From a checkpoint of a small transformer trained on Wikipedia: MLP 1024 GeGLU, 10138 steps.
Each number is 200 + 30 x the weight over its row's rms, rounded and kept within 0 to 999. Layers, rows and columns count from 0. The size before them is the row's rms in percent of the matrix's.

# v: layer 8 attention value, 512x512, rms 0.144, rows 157-192, columns 224-255
# o: layer 8 attention output (transposed), 512x512, rms 0.134, rows 157-192, columns 224-255
# q: layer 8 attention query, 512x512, rms 0.128, rows 192-255, columns 224-255
# k: layer 8 attention key, 512x512, rms 0.129, rows 192-255, columns 224-255
v157,090,206,232,183,207,217,174,166,166,199,216,224,184,175,203,151,203,163,197,215,179,229,164,190,190,196,244,216,175,192,217,220,162
o157,093,201,236,187,216,145,216,206,142,157,187,147,196,183,248,209,166,179,183,179,242,216,188,207,205,202,207,221,197,204,186,214,187
v158,092,209,152,196,180,206,196,221,217,205,168,261,200,199,220,197,193,216,220,172,188,223,258,205,236,174,160,199,201,245,228,202,182
o158,092,209,201,235,183,207,139,178,196,178,238,237,199,200,257,206,195,231,203,183,168,207,223,227,236,158,183,191,220,243,187,199,180
v159,095,199,182,238,266,227,234,210,218,191,214,231,170,206,197,181,167,246,246,219,185,171,175,206,183,223,220,192,221,170,104,187,185
o159,100,170,186,197,186,260,194,196,249,184,216,234,197,124,213,210,190,200,138,202,230,250,224,234,241,180,198,180,226,231,192,187,182
v160,099,206,190,232,215,200,175,165,197,193,183,170,157,170,163,215,195,172,168,187,168,213,224,221,176,206,210,239,232,226,187,199,251
o160,101,183,171,157,180,214,225,169,226,248,176,147,165,142,175,224,198,167,154,158,234,244,220,209,246,165,246,154,214,175,211,171,188
v161,087,241,227,213,130,186,219,165,204,241,217,166,209,154,189,185,187,175,229,196,192,228,226,219,176,217,207,214,190,265,215,244,213
o161,085,259,161,160,248,169,168,241,223,244,189,224,197,177,172,230,162,244,162,170,181,205,196,210,170,196,234,189,159,163,212,179,186
v162,094,186,213,225,213,193,207,190,237,193,226,277,232,177,192,190,199,279,147,193,186,198,208,255,261,196,148,174,192,206,215,207,220
o162,091,157,174,252,197,171,227,196,165,212,263,186,226,215,210,196,273,222,247,191,184,223,214,213,234,212,169,216,168,176,180,190,207
v163,093,172,221,217,188,211,185,243,181,201,241,228,188,187,213,177,225,246,211,148,209,210,197,198,187,204,197,207,167,256,154,195,249
o163,093,178,234,221,204,164,184,244,160,163,159,246,229,214,188,177,196,219,198,190,200,172,203,227,207,198,172,137,175,207,184,236,229
v164,093,194,224,226,223,236,145,169,173,181,166,190,211,179,185,257,203,261,151,183,164,216,169,227,202,219,222,194,184,181,180,203,184
o164,091,181,166,247,220,176,128,192,154,198,215,249,181,209,203,183,240,269,212,186,195,207,177,269,183,208,198,254,230,230,211,171,212
v165,092,194,229,217,217,213,219,159,207,210,162,220,187,208,177,174,216,166,197,177,141,207,193,179,230,181,175,191,198,173,191,172,200
o165,090,224,263,171,211,194,236,172,267,164,197,187,189,197,203,195,203,186,149,190,144,198,207,194,266,202,209,190,189,250,208,178,259
v166,101,174,222,218,220,244,191,172,213,211,131,178,197,230,200,164,240,187,163,196,239,172,190,195,193,240,177,178,172,208,177,192,202
o166,097,204,203,187,201,146,151,195,195,220,133,187,203,181,133,210,189,189,208,147,228,182,233,177,170,211,178,180,220,206,191,186,201
v167,094,222,205,162,139,165,157,181,205,210,241,252,201,198,229,184,197,181,198,194,213,275,214,172,167,213,210,191,213,208,175,177,229
o167,095,170,153,205,191,212,169,190,219,191,208,154,219,232,192,204,193,182,203,180,227,193,177,222,215,209,167,187,218,193,178,237,174
v168,094,212,208,195,162,206,238,174,192,183,198,225,133,222,174,217,210,247,256,208,203,215,189,176,222,199,210,209,214,224,179,204,274
o168,097,255,174,179,230,208,172,230,195,208,191,143,198,181,254,224,218,178,168,209,212,205,226,167,182,148,237,247,213,212,224,199,206
v169,088,216,193,222,179,167,222,148,225,262,150,144,245,243,209,187,202,225,176,184,216,205,167,197,158,236,213,165,197,198,168,250,198
o169,090,186,207,188,196,170,194,156,217,253,188,138,212,218,246,268,224,197,178,227,237,229,244,178,191,239,212,236,195,177,200,272,146
v170,099,195,186,215,192,195,204,231,215,191,181,228,204,190,191,189,230,169,223,160,200,189,201,239,202,211,167,214,224,145,249,156,245
o170,099,213,220,198,170,220,245,214,182,197,244,166,181,197,265,220,232,214,200,215,229,209,166,174,178,209,240,184,232,199,140,190,187
v171,090,233,218,198,165,228,157,215,205,182,184,196,222,217,194,251,160,148,226,237,203,234,168,221,231,180,218,212,145,200,222,263,251
o171,091,214,197,202,222,198,191,168,193,182,206,121,223,223,180,194,184,181,187,170,213,203,189,224,192,190,182,159,201,199,217,169,155
v172,101,195,198,185,202,215,173,167,177,161,195,154,167,237,217,214,235,234,160,156,167,181,211,126,135,198,275,182,234,150,198,173,199
o172,103,210,196,190,158,188,218,175,198,214,223,192,167,216,188,197,164,125,151,161,179,194,215,186,235,222,237,196,217,148,156,151,184
v173,097,199,186,172,186,185,235,199,166,208,196,206,210,227,187,181,217,142,202,239,236,167,157,224,163,163,146,241,185,210,250,165,158
o173,097,174,174,220,229,210,195,202,175,169,229,238,202,201,215,256,188,164,154,206,204,174,170,210,204,140,214,208,175,215,207,216,198
v174,093,210,255,241,239,192,198,260,240,199,154,208,193,217,195,216,203,175,203,171,247,206,193,142,226,216,195,210,180,190,190,272,296
o174,094,213,238,264,259,197,230,212,186,200,165,211,203,210,179,164,221,156,207,185,223,223,208,199,231,189,197,159,160,183,249,225,258
v175,095,204,153,215,184,162,140,171,210,212,171,257,222,201,168,217,181,135,240,275,223,189,183,217,238,153,237,212,182,182,178,186,163
o175,094,166,230,211,212,215,120,174,178,209,218,207,208,177,203,172,196,194,221,219,240,222,137,221,229,236,202,227,232,185,178,180,231
v176,100,203,203,181,176,165,172,207,203,210,196,256,209,189,219,200,157,197,237,185,195,187,168,245,216,158,179,153,201,210,153,227,238
o176,103,213,235,265,167,208,204,231,179,213,175,187,221,197,270,201,200,229,218,221,175,204,150,209,147,221,222,183,190,212,207,228,203
v177,088,179,236,209,173,140,186,183,207,255,173,220,239,182,227,171,183,207,202,156,205,133,200,176,167,161,207,173,198,200,240,196,202
o177,090,215,220,181,154,201,208,160,167,233,207,212,244,183,240,132,258,187,177,201,187,197,159,232,201,152,183,206,214,213,239,239,219
v178,092,168,191,207,210,210,212,220,147,197,251,212,181,193,192,204,162,167,238,196,146,181,240,225,180,267,208,154,143,236,214,194,186
o178,092,202,152,205,150,218,234,194,195,215,183,226,192,197,204,198,176,180,181,161,140,214,199,207,231,233,226,180,237,184,233,200,165
v179,105,258,176,144,246,164,197,218,154,221,214,165,190,228,243,193,198,167,165,208,143,189,194,142,175,200,217,175,210,151,240,216,215
o179,102,208,251,212,182,172,251,227,250,188,178,195,180,278,204,196,236,142,195,159,180,179,221,247,146,197,201,226,219,158,209,201,266
v180,090,230,222,217,210,218,187,211,167,169,191,181,210,255,198,171,241,250,194,145,181,190,220,166,157,158,241,193,237,234,193,209,199
o180,092,210,196,163,197,167,182,220,128,214,219,161,220,224,181,205,206,222,215,239,166,174,199,142,203,178,251,248,219,160,264,224,218
v181,091,238,226,243,231,194,226,185,264,161,219,127,116,195,229,187,216,219,228,151,235,169,205,195,191,222,197,203,202,240,203,183,218
o181,095,282,173,184,225,229,209,212,260,235,214,173,154,184,230,198,183,199,148,161,190,166,231,148,226,203,173,200,202,257,213,203,173
v182,097,239,245,176,147,159,253,195,203,282,186,191,186,228,239,170,203,159,159,185,182,179,173,204,197,198,197,191,201,200,185,201,216
o182,095,228,267,144,207,174,209,191,175,230,225,183,193,231,228,181,215,189,174,174,214,154,216,171,206,213,219,186,154,192,214,221,256
v183,108,183,216,207,195,185,197,252,164,221,249,173,234,167,248,192,188,195,244,205,165,157,189,245,149,181,191,250,195,192,216,169,217
o183,106,176,287,235,178,210,228,191,202,200,174,194,213,195,222,168,154,166,192,193,162,204,198,196,186,183,215,216,181,191,193,177,181
v184,095,228,206,200,225,199,192,170,200,199,178,203,238,213,238,162,229,156,254,209,218,170,222,204,235,153,165,232,189,248,191,187,215
o184,095,246,248,204,212,160,179,160,169,196,248,243,192,166,223,177,194,197,182,230,191,190,203,192,240,179,207,242,178,215,268,167,151
v185,093,220,216,218,220,235,214,236,163,218,188,184,211,188,209,231,224,217,201,182,176,179,216,186,156,187,190,210,186,187,193,146,228
o185,097,244,216,143,230,153,215,168,225,162,206,217,235,203,262,178,253,175,187,167,161,178,245,170,216,166,239,173,214,242,140,231,147
v186,099,215,218,126,158,237,221,199,217,166,184,169,195,236,226,250,172,201,269,200,198,176,190,176,214,204,175,230,161,244,201,194,177
o186,102,184,114,184,294,153,226,196,194,222,137,213,180,199,126,255,185,140,265,210,195,214,194,165,193,201,217,271,203,215,157,235,217
v187,093,151,224,197,250,171,200,159,189,195,133,240,173,191,201,219,245,211,126,172,204,261,212,208,221,185,238,223,207,195,203,179,189
o187,094,195,253,165,187,251,209,247,193,187,200,156,158,159,188,241,201,246,237,196,208,202,173,187,181,227,186,207,182,205,161,224,240
v188,094,175,202,232,189,176,208,209,230,221,191,251,221,193,261,217,214,162,255,187,210,216,205,118,220,189,192,197,171,223,212,206,147
o188,094,180,221,218,177,167,217,175,177,239,216,166,174,196,213,172,227,204,210,180,215,199,207,146,181,148,222,243,171,223,243,244,166
v189,093,186,197,224,155,218,237,191,213,182,188,167,178,214,224,211,179,232,234,208,194,216,225,174,212,205,266,149,166,248,230,251,220
o189,098,168,214,213,215,206,212,189,207,189,144,195,220,177,102,230,207,181,182,192,168,200,211,225,185,178,172,160,153,168,242,201,210
v190,097,154,202,201,184,193,203,192,227,237,237,178,202,189,213,181,244,191,185,194,193,219,226,218,214,252,216,182,200,164,229,189,167
o190,098,210,229,181,169,200,188,222,246,202,164,220,225,194,207,187,235,215,149,190,209,201,254,169,170,162,183,109,187,156,215,219,138
v191,105,257,220,183,179,169,159,163,211,216,223,203,183,196,206,191,154,155,185,211,232,191,204,165,209,205,229,162,234,179,237,209,218
o191,107,234,186,220,194,188,172,200,173,234,191,181,172,204,158,228,260,190,234,194,161,172,181,155,188,202,232,136,194,162,220,211,204
q192,105,205,176,282,181,189,157,185,173,190,235,176,187,226,181,209,233,190,212,195,201,200,219,165,223,217,186,181,234,246,212,191,153
k192,102,235,235,204,202,180,266,171,209,191,225,156,168,165,212,183,180,184,154,202,227,199,240,243,197,187,223,178,199,167,181,215,215
q193,103,174,221,243,186,190,193,188,197,195,186,158,165,205,190,188,205,151,186,198,166,186,184,184,195,227,219,188,244,193,188,239,160
k193,092,169,194,248,143,189,205,185,252,162,178,129,156,181,210,252,181,149,149,242,194,164,158,192,167,217,183,214,251,168,248,216,148
q194,107,122,160,202,144,178,195,213,215,189,203,216,238,249,200,155,207,147,225,185,164,187,197,198,199,229,189,200,220,168,211,156,195
k194,098,249,222,207,245,197,267,186,185,209,178,197,171,150,161,229,205,255,189,192,202,163,229,171,204,232,200,244,130,217,175,233,201
q195,098,150,214,230,181,201,163,215,184,182,184,183,211,210,190,249,202,209,208,193,211,216,213,213,191,204,170,283,170,200,233,197,163
k195,093,197,241,217,254,241,221,192,169,250,232,207,186,268,131,171,202,219,229,253,227,247,156,170,219,279,191,215,219,199,195,253,184
q196,093,198,191,169,210,235,192,160,164,176,197,200,235,282,140,212,194,222,196,179,209,226,148,166,241,209,179,200,199,216,202,191,163
k196,094,212,207,185,234,200,283,201,137,213,226,198,199,236,201,192,223,190,172,214,191,224,173,131,217,235,247,215,166,236,216,244,170
q197,099,155,184,162,200,167,200,177,190,198,199,203,184,202,197,212,210,178,146,224,165,232,199,165,240,215,238,194,209,139,208,184,182
k197,102,263,174,158,229,208,186,198,203,224,180,243,132,137,183,182,172,199,190,172,199,171,175,187,207,285,202,202,200,175,201,214,195
q198,095,247,101,176,177,198,153,208,195,185,212,186,124,210,182,236,156,173,178,191,221,175,223,169,151,167,163,218,219,179,191,147,248
k198,095,226,238,189,228,181,213,231,221,203,222,286,167,246,239,204,167,186,204,216,207,162,181,192,219,164,118,203,193,192,192,253,178
q199,095,197,235,195,219,190,211,225,186,185,196,156,210,208,205,200,184,198,209,248,171,197,188,243,213,213,193,222,210,194,263,203,227
k199,093,216,217,230,241,190,175,184,183,225,212,221,227,197,196,162,209,199,191,208,203,216,196,159,239,201,181,179,200,197,226,148,169
q200,096,179,179,225,173,180,172,176,213,241,244,190,222,273,225,202,196,169,218,198,177,111,214,180,231,191,200,179,219,210,204,220,250
k200,099,222,199,168,228,169,268,257,166,225,146,180,176,214,175,182,216,222,178,151,198,268,197,214,215,184,162,256,164,173,153,216,187
q201,086,146,163,223,172,237,229,161,201,212,182,226,252,230,250,207,169,227,206,212,191,244,190,201,240,188,198,261,188,148,214,182,242
k201,096,192,165,220,226,233,184,186,196,149,195,172,186,278,204,233,185,203,188,217,168,184,215,178,252,215,185,116,206,212,223,188,144
q202,096,237,181,208,202,227,163,214,255,204,190,261,195,270,191,263,215,220,249,154,225,218,226,243,251,234,243,219,206,157,211,229,238
k202,098,198,207,170,94,233,162,257,240,221,184,179,232,239,201,186,193,173,164,216,210,207,187,217,175,146,177,212,190,197,231,203,254
q203,098,214,223,218,178,178,257,230,201,230,252,190,215,179,225,203,185,264,221,196,188,178,239,230,227,159,172,208,202,257,201,168,218
k203,108,174,197,192,235,230,116,181,143,197,168,248,188,190,170,235,238,149,231,204,229,230,172,231,132,194,210,207,198,248,175,182,158
q204,103,193,228,245,161,228,215,253,243,216,183,242,227,165,239,194,229,187,209,195,143,154,239,187,207,180,134,230,134,241,251,244,189
k204,107,166,194,175,224,222,255,147,174,160,208,217,185,191,225,175,167,156,220,189,179,178,218,184,195,231,169,209,165,189,170,164,222
q205,103,140,152,201,208,211,224,231,178,209,152,151,182,224,190,166,202,179,153,166,203,178,190,210,191,253,219,191,194,214,226,161,202
k205,103,211,212,190,172,216,194,186,208,191,235,189,245,185,240,247,208,209,176,223,208,230,182,182,199,251,199,239,230,187,164,232,194
q206,089,192,150,195,163,204,224,218,176,177,211,186,287,255,175,234,150,187,155,213,210,202,155,137,190,227,219,178,203,211,249,182,158
k206,100,190,195,176,192,194,176,185,211,193,184,235,165,176,196,201,191,210,287,181,190,207,242,257,227,188,217,223,217,155,173,191,236
q207,101,176,146,165,227,156,203,172,197,221,202,242,199,177,181,165,193,204,180,200,159,211,202,146,200,173,233,220,180,164,165,160,145
k207,103,197,213,149,247,156,185,239,125,224,237,187,221,218,237,220,164,241,234,206,178,238,192,165,196,218,173,171,203,206,172,164,178
q208,104,269,166,205,192,233,144,279,201,209,149,188,172,138,211,199,194,202,195,208,204,234,198,200,187,192,175,230,186,159,194,223,147
k208,104,130,241,200,198,190,283,152,209,213,205,211,197,231,206,172,179,212,188,151,203,236,175,238,159,249,204,184,180,207,228,195,247
q209,105,207,195,194,179,206,229,206,203,222,203,189,199,266,176,191,196,264,172,162,227,187,193,244,225,157,208,183,181,218,199,182,261
k209,101,219,179,203,232,216,182,197,200,202,167,192,220,175,208,223,257,184,220,241,201,228,219,171,250,249,173,251,163,162,168,198,188
q210,102,152,208,249,202,255,205,151,222,251,184,141,210,208,178,205,181,224,127,200,140,200,187,228,197,179,187,225,220,152,204,149,202
k210,104,220,186,172,245,291,200,212,220,166,220,229,179,139,221,277,225,195,219,183,208,198,167,214,200,245,194,233,238,232,249,193,195
q211,100,181,233,183,234,238,182,248,169,195,210,221,182,250,165,199,184,218,278,212,191,186,171,234,270,163,171,194,183,192,236,213,207
k211,104,233,182,272,171,184,274,145,247,211,186,231,184,215,182,203,191,188,152,184,216,205,240,188,166,224,240,202,230,201,150,224,229
q212,101,222,161,213,252,158,252,152,180,172,140,189,203,186,183,218,217,175,218,173,186,161,188,152,202,202,219,190,182,211,167,193,190
k212,100,162,222,202,152,213,154,219,187,238,228,187,236,150,216,256,211,195,177,220,219,242,186,247,211,222,172,212,212,216,250,205,188
q213,103,200,195,221,205,228,208,169,196,186,243,125,148,225,166,158,222,215,107,163,245,181,213,172,196,125,226,237,221,232,265,158,159
k213,103,201,231,162,242,229,174,204,202,207,212,152,186,207,211,224,185,181,225,222,176,222,211,192,204,229,184,176,245,198,150,183,233
q214,104,215,272,244,191,203,218,221,195,254,172,198,192,186,223,189,175,247,161,245,168,237,166,233,168,208,216,215,185,178,195,226,170
k214,107,195,201,220,178,228,159,185,184,197,197,160,253,226,156,163,211,256,201,243,201,289,220,236,173,201,189,230,137,206,201,173,219
q215,101,202,268,233,162,185,215,174,223,183,168,223,208,215,198,218,216,232,190,202,173,216,208,180,215,200,220,220,247,199,174,197,230
k215,102,176,189,196,165,187,157,219,216,190,203,189,224,193,171,155,154,177,184,163,220,198,196,213,234,221,189,199,236,190,243,235,208
q216,104,188,252,233,214,200,208,268,188,228,172,221,166,164,289,224,219,170,214,213,189,204,170,219,229,171,167,202,167,238,220,182,232
k216,102,245,225,179,245,234,220,173,151,213,223,147,166,254,136,251,205,182,212,176,181,142,239,183,195,260,211,257,225,146,169,218,201
q217,105,198,177,156,196,186,213,185,176,183,222,189,195,190,229,221,234,186,237,166,195,174,234,164,263,226,183,166,196,217,208,190,191
k217,105,246,179,187,160,196,220,205,233,208,195,201,205,266,132,247,226,208,230,198,201,233,177,151,149,204,185,233,170,163,200,153,208
q218,099,157,237,186,209,199,204,178,222,234,231,201,141,218,200,224,168,135,214,178,183,183,232,163,234,246,208,181,200,202,202,240,146
k218,099,207,218,213,224,200,193,218,177,172,176,161,287,213,226,193,199,286,154,157,194,211,175,233,229,161,232,217,180,226,197,174,231
q219,108,183,199,172,260,172,237,163,230,200,193,113,178,190,148,232,167,140,175,211,155,190,193,217,177,211,178,241,135,163,167,132,190
k219,106,231,168,146,187,164,170,220,245,240,163,233,218,214,261,171,170,169,180,190,220,187,217,196,180,219,179,203,244,216,153,230,192
q220,103,125,177,194,251,193,229,167,216,196,185,217,257,194,230,208,199,149,189,201,147,139,173,189,226,151,229,203,197,209,218,174,213
k220,102,209,228,201,175,202,200,227,241,190,215,153,165,211,202,185,182,243,247,197,215,222,195,226,222,210,239,218,213,156,240,220,235
q221,104,211,177,171,205,209,211,166,154,123,228,156,187,188,194,227,211,173,158,209,170,225,192,193,190,169,164,223,229,219,147,168,232
k221,102,174,209,250,170,194,264,252,233,214,162,251,172,243,205,221,166,173,216,233,207,189,217,200,238,189,245,189,218,200,274,223,220
q222,100,221,154,237,182,214,206,240,241,231,211,177,250,231,252,208,249,181,221,165,223,180,218,210,180,176,222,223,217,246,180,139,122
k222,106,241,189,195,209,241,251,197,224,177,108,269,171,200,219,232,164,184,147,215,171,131,238,232,204,181,212,178,185,216,177,222,210
q223,103,219,182,208,200,198,184,204,191,222,216,195,225,227,148,214,147,245,209,155,129,166,221,223,182,176,176,173,211,202,180,201,163
k223,101,181,153,202,159,175,247,180,211,199,210,171,190,205,144,181,196,231,206,250,179,178,167,166,151,255,226,213,206,215,171,209,211
q224,098,170,201,172,209,204,201,206,185,217,186,194,221,177,225,220,215,217,193,184,195,200,131,192,179,216,234,246,158,196,198,176,237
k224,110,196,175,142,289,176,228,149,172,184,228,193,191,197,153,163,233,248,202,219,152,193,250,171,190,188,212,187,93,167,192,213,184
q225,099,157,182,208,173,224,163,198,156,187,219,174,240,213,208,199,245,129,155,195,184,229,153,157,220,221,240,241,191,177,238,191,168
k225,111,201,215,242,175,203,225,189,205,208,192,173,117,197,246,203,211,185,158,186,192,174,192,238,200,185,259,215,255,177,197,247,231
q226,094,279,247,214,229,211,137,227,215,204,184,175,187,214,189,168,180,209,198,210,212,211,194,231,170,212,190,192,202,235,241,208,155
k226,097,203,189,237,138,256,170,214,246,142,189,195,200,186,217,206,193,174,201,215,251,177,191,277,200,135,188,190,245,251,240,168,194
q227,097,135,189,180,219,224,281,172,199,161,179,221,222,208,201,199,204,238,164,144,144,208,191,188,179,197,221,267,146,176,150,204,298
k227,089,213,255,209,241,213,220,235,163,118,252,163,207,256,170,257,235,198,195,175,218,199,204,127,171,225,128,244,196,199,232,178,238
q228,099,174,232,236,235,177,216,208,196,207,161,194,242,160,201,179,207,213,217,232,193,231,219,231,206,172,200,215,145,206,166,238,231
k228,109,109,170,226,216,214,190,152,198,153,203,145,153,179,205,235,208,184,126,217,215,190,202,225,169,200,194,220,190,171,150,245,240
q229,094,264,155,211,200,150,157,204,264,222,200,179,183,187,230,168,196,193,240,241,251,161,229,215,209,208,153,179,224,273,183,166,247
k229,089,201,186,195,174,175,193,206,256,182,136,194,210,212,237,222,140,141,179,221,211,191,160,258,193,171,211,181,188,158,257,165,206
q230,084,228,221,191,193,176,179,192,216,202,255,185,216,200,156,223,220,197,224,200,163,204,218,204,173,166,214,224,190,198,221,184,174
k230,091,206,231,191,193,213,184,163,143,219,196,204,212,177,165,183,199,206,214,243,199,238,208,169,207,201,208,179,179,205,231,216,173
q231,098,174,151,141,187,126,139,235,184,167,160,158,192,217,199,184,219,242,207,181,174,168,203,134,167,169,228,189,194,143,135,220,173
k231,100,185,188,270,211,245,237,193,136,253,181,208,204,225,249,185,218,215,225,219,233,198,183,238,165,228,229,205,249,272,223,154,177
q232,092,201,170,176,222,155,215,226,221,185,198,146,226,186,209,254,196,204,179,191,174,192,169,273,244,180,209,230,161,241,275,164,180
k232,087,252,225,217,265,216,212,208,141,225,207,163,156,215,230,203,187,270,158,163,188,198,186,149,196,227,160,230,197,199,204,202,186
q233,092,185,230,173,227,233,196,253,243,157,153,188,214,170,190,188,247,203,96,233,226,215,218,155,222,216,246,150,204,169,147,161,218
k233,093,125,193,210,165,188,116,200,218,212,199,233,141,137,225,197,211,178,204,199,211,166,217,225,188,169,217,166,215,163,205,199,196
q234,102,216,153,175,234,160,171,184,223,185,172,171,207,209,174,146,210,171,173,173,196,129,179,209,273,156,198,210,169,210,185,224,196
k234,101,200,187,162,193,190,271,234,232,191,252,179,173,198,234,217,178,172,254,176,254,244,198,272,137,233,141,221,176,197,258,200,270
q235,105,204,240,205,205,213,235,207,146,172,215,163,183,261,199,273,211,240,188,228,215,221,207,191,172,193,197,199,197,170,140,219,224
k235,103,183,203,226,247,183,234,182,171,191,211,122,170,243,206,191,239,185,209,245,244,215,220,138,169,161,210,126,231,167,184,247,212
q236,088,212,118,202,108,177,260,220,211,155,251,232,203,226,188,193,181,175,192,140,193,220,176,204,246,250,203,255,228,163,188,222,243
k236,088,209,235,197,217,187,262,211,175,178,238,255,210,207,162,191,202,239,194,197,185,241,197,155,196,226,153,251,219,210,195,208,191
q237,111,168,198,228,175,239,161,212,178,238,208,196,147,188,195,183,166,193,207,203,204,202,154,217,204,230,181,231,210,180,209,208,207
k237,104,191,223,196,242,252,201,230,216,213,272,266,185,231,224,142,220,167,211,181,179,213,180,254,210,191,224,171,167,204,157,233,200
q238,101,267,182,234,166,201,188,247,251,178,185,314,209,170,201,190,195,202,224,165,215,172,173,229,143,225,166,180,166,262,223,192,196
k238,109,232,206,200,208,246,198,183,205,195,196,164,152,139,234,232,217,218,193,215,232,183,202,232,183,216,91,220,209,222,207,165,261
q239,104,208,228,199,132,204,94,171,198,218,208,131,169,158,206,225,217,268,188,189,205,157,222,198,192,213,262,226,176,174,195,267,156
k239,102,233,171,225,211,155,251,208,238,193,190,231,228,285,190,155,212,153,234,226,213,200,207,216,239,174,153,195,188,202,189,202,232
q240,106,238,180,167,177,246,209,182,186,204,163,218,154,144,226,190,207,209,197,201,219,182,228,261,248,155,200,207,240,199,182,151,191
k240,100,210,158,185,148,214,251,193,229,180,209,177,167,212,217,222,162,228,182,227,213,186,202,202,127,172,211,226,217,210,193,152,216
q241,101,198,216,242,138,181,213,197,189,230,233,183,199,196,229,192,215,202,215,160,181,180,209,207,199,205,210,202,203,238,193,182,138
k241,103,226,208,190,253,215,169,209,201,193,207,168,173,281,163,251,223,184,161,228,234,219,166,172,183,203,205,206,146,187,224,168,249
q242,102,142,188,196,168,201,147,184,203,222,216,246,218,206,172,171,190,238,178,157,200,173,161,241,210,186,208,183,194,192,175,245,249
k242,104,193,246,220,221,201,174,178,174,158,170,173,158,204,206,224,222,160,194,235,184,179,203,182,194,183,204,185,160,225,335,152,133
q243,105,142,162,193,207,185,200,261,206,203,217,179,190,190,195,205,161,204,217,209,215,193,204,206,215,228,226,232,235,175,245,159,182
k243,107,229,179,229,226,212,228,175,199,172,232,221,203,224,214,161,224,199,198,143,210,190,153,187,199,159,179,187,130,177,238,188,164
q244,102,178,200,243,217,219,211,196,222,191,197,189,190,184,167,213,162,153,201,215,276,220,184,280,156,182,209,220,209,224,144,219,192
k244,108,252,216,193,205,195,198,154,182,186,203,188,212,242,249,184,230,212,227,157,220,187,165,155,178,196,188,169,149,205,179,204,140
q245,100,233,186,167,191,276,173,229,185,228,162,186,224,89,162,203,194,148,193,218,205,175,164,189,206,262,177,194,129,220,210,203,204
k245,107,204,169,185,203,207,260,247,212,215,195,166,244,221,178,251,216,217,219,177,194,205,166,150,194,183,242,194,217,143,205,201,201
q246,104,249,168,183,215,176,170,236,203,192,196,209,203,162,215,203,187,206,201,197,201,180,167,188,206,215,244,142,161,214,200,215,285
k246,105,189,172,183,227,250,178,273,243,206,188,245,158,226,196,170,209,248,246,225,201,206,171,205,214,205,194,216,230,225,183,220,225
q247,108,163,217,232,210,155,218,250,207,145,233,222,198,178,227,228,193,221,147,164,180,190,185,242,191,256,202,225,127,233,185,189,195
k247,105,122,257,173,204,218,180,204,179,232,172,217,252,167,242,180,206,203,192,172,157,171,185,222,162,258,189,190,223,237,180,158,161
q248,103,225,221,190,236,211,210,194,200,211,190,192,185,203,238,218,201,179,177,227,223,218,171,181,190,206,163,175,251,208,149,214,224
k248,102,176,200,225,172,134,174,271,157,218,159,166,177,161,190,225,256,220,204,183,178,256,213,178,225,157,245,226,196,193,198,177,154
q249,104,209,182,235,205,197,188,164,235,226,278,181,190,159,183,243,162,218,178,221,201,189,207,222,186,209,178,180,222,232,206,313,213
k249,103,206,191,200,172,196,220,196,207,192,223,193,262,198,245,265,235,146,213,233,236,164,197,243,238,202,188,157,186,235,212,251,228
q250,103,208,176,176,231,198,251,177,166,170,155,239,197,228,222,275,184,202,162,214,212,256,203,187,264,238,237,210,179,190,170,205,175
k250,107,245,226,258,216,206,167,218,191,209,155,185,228,210,152,139,229,199,232,197,228,177,230,201,228,150,182,222,189,220,235,201,200
q251,101,260,182,222,149,216,231,195,179,199,202,206,159,188,223,191,205,166,193,201,192,245,153,168,173,228,187,208,177,238,144,217,131
k251,101,213,272,189,207,251,161,180,154,139,221,220,230,213,196,195,172,223,256,211,189,193,170,247,231,176,239,195,168,147,209,243,139
q252,105,172,228,215,194,141,166,243,188,229,213,263,195,216,116,204,235,202,244,194,169,228,149,183,182,248,196,180,215,188,221,249,186
k252,108,177,187,177,155,229,115,231,198,265,211,224,231,248,206,183,126,263,180,233,213,194,132,216,175,165,243,147,124,218,196,201,142
q253,100,214,205,217,168,145,271,147,227,234,250,133,220,236,160,185,183,212,205,160,195,177,184,185,221,195,188,223,232,177,169,194,219
k253,102,137,255,179,210,238,113,195,183,218,142,202,204,200,173,163,213,184,149,184,162,166,152,249,191,148,212,195,203,174,244,167,195
q254,101,129,176,220,167,174,150,204,253,252,198,178,239,250,187,210,200,193,186,208,151,207,181,209,188,217,205,182,183,202,227,217,142
k254,103,196,222,205,154,226,311,163,191,156,191,212,159,206,228,212,129,183,227,255,204,162,160,188,168,200,184,249,208,157,233,182,203
q255,103,208,227,175,157,212,173,196,175,217,207,155,176,168,200,227,173,207,152,208,198,204,174,142,228,207,153,174,189,205,157,196,262
k255,106,232,235,174,200,174,238,208,186,221,203,194,210,241,218,177,208,208,230,147,190,203,257,161,201,184,152,191,176,194,258,246,221
v192,103,271,180,190,170,197,238,229,210,192,176,217,184,166,211,164,231,159,198,203,217,185,240,219,203,167,191,278,209,234,153,173,175
o192,109,207,202,153,181,238,163,196,221,184,180,149,172,203,199,187,239,187,180,141,183,194,176,147,217,227,227,227,190,190,175,249,205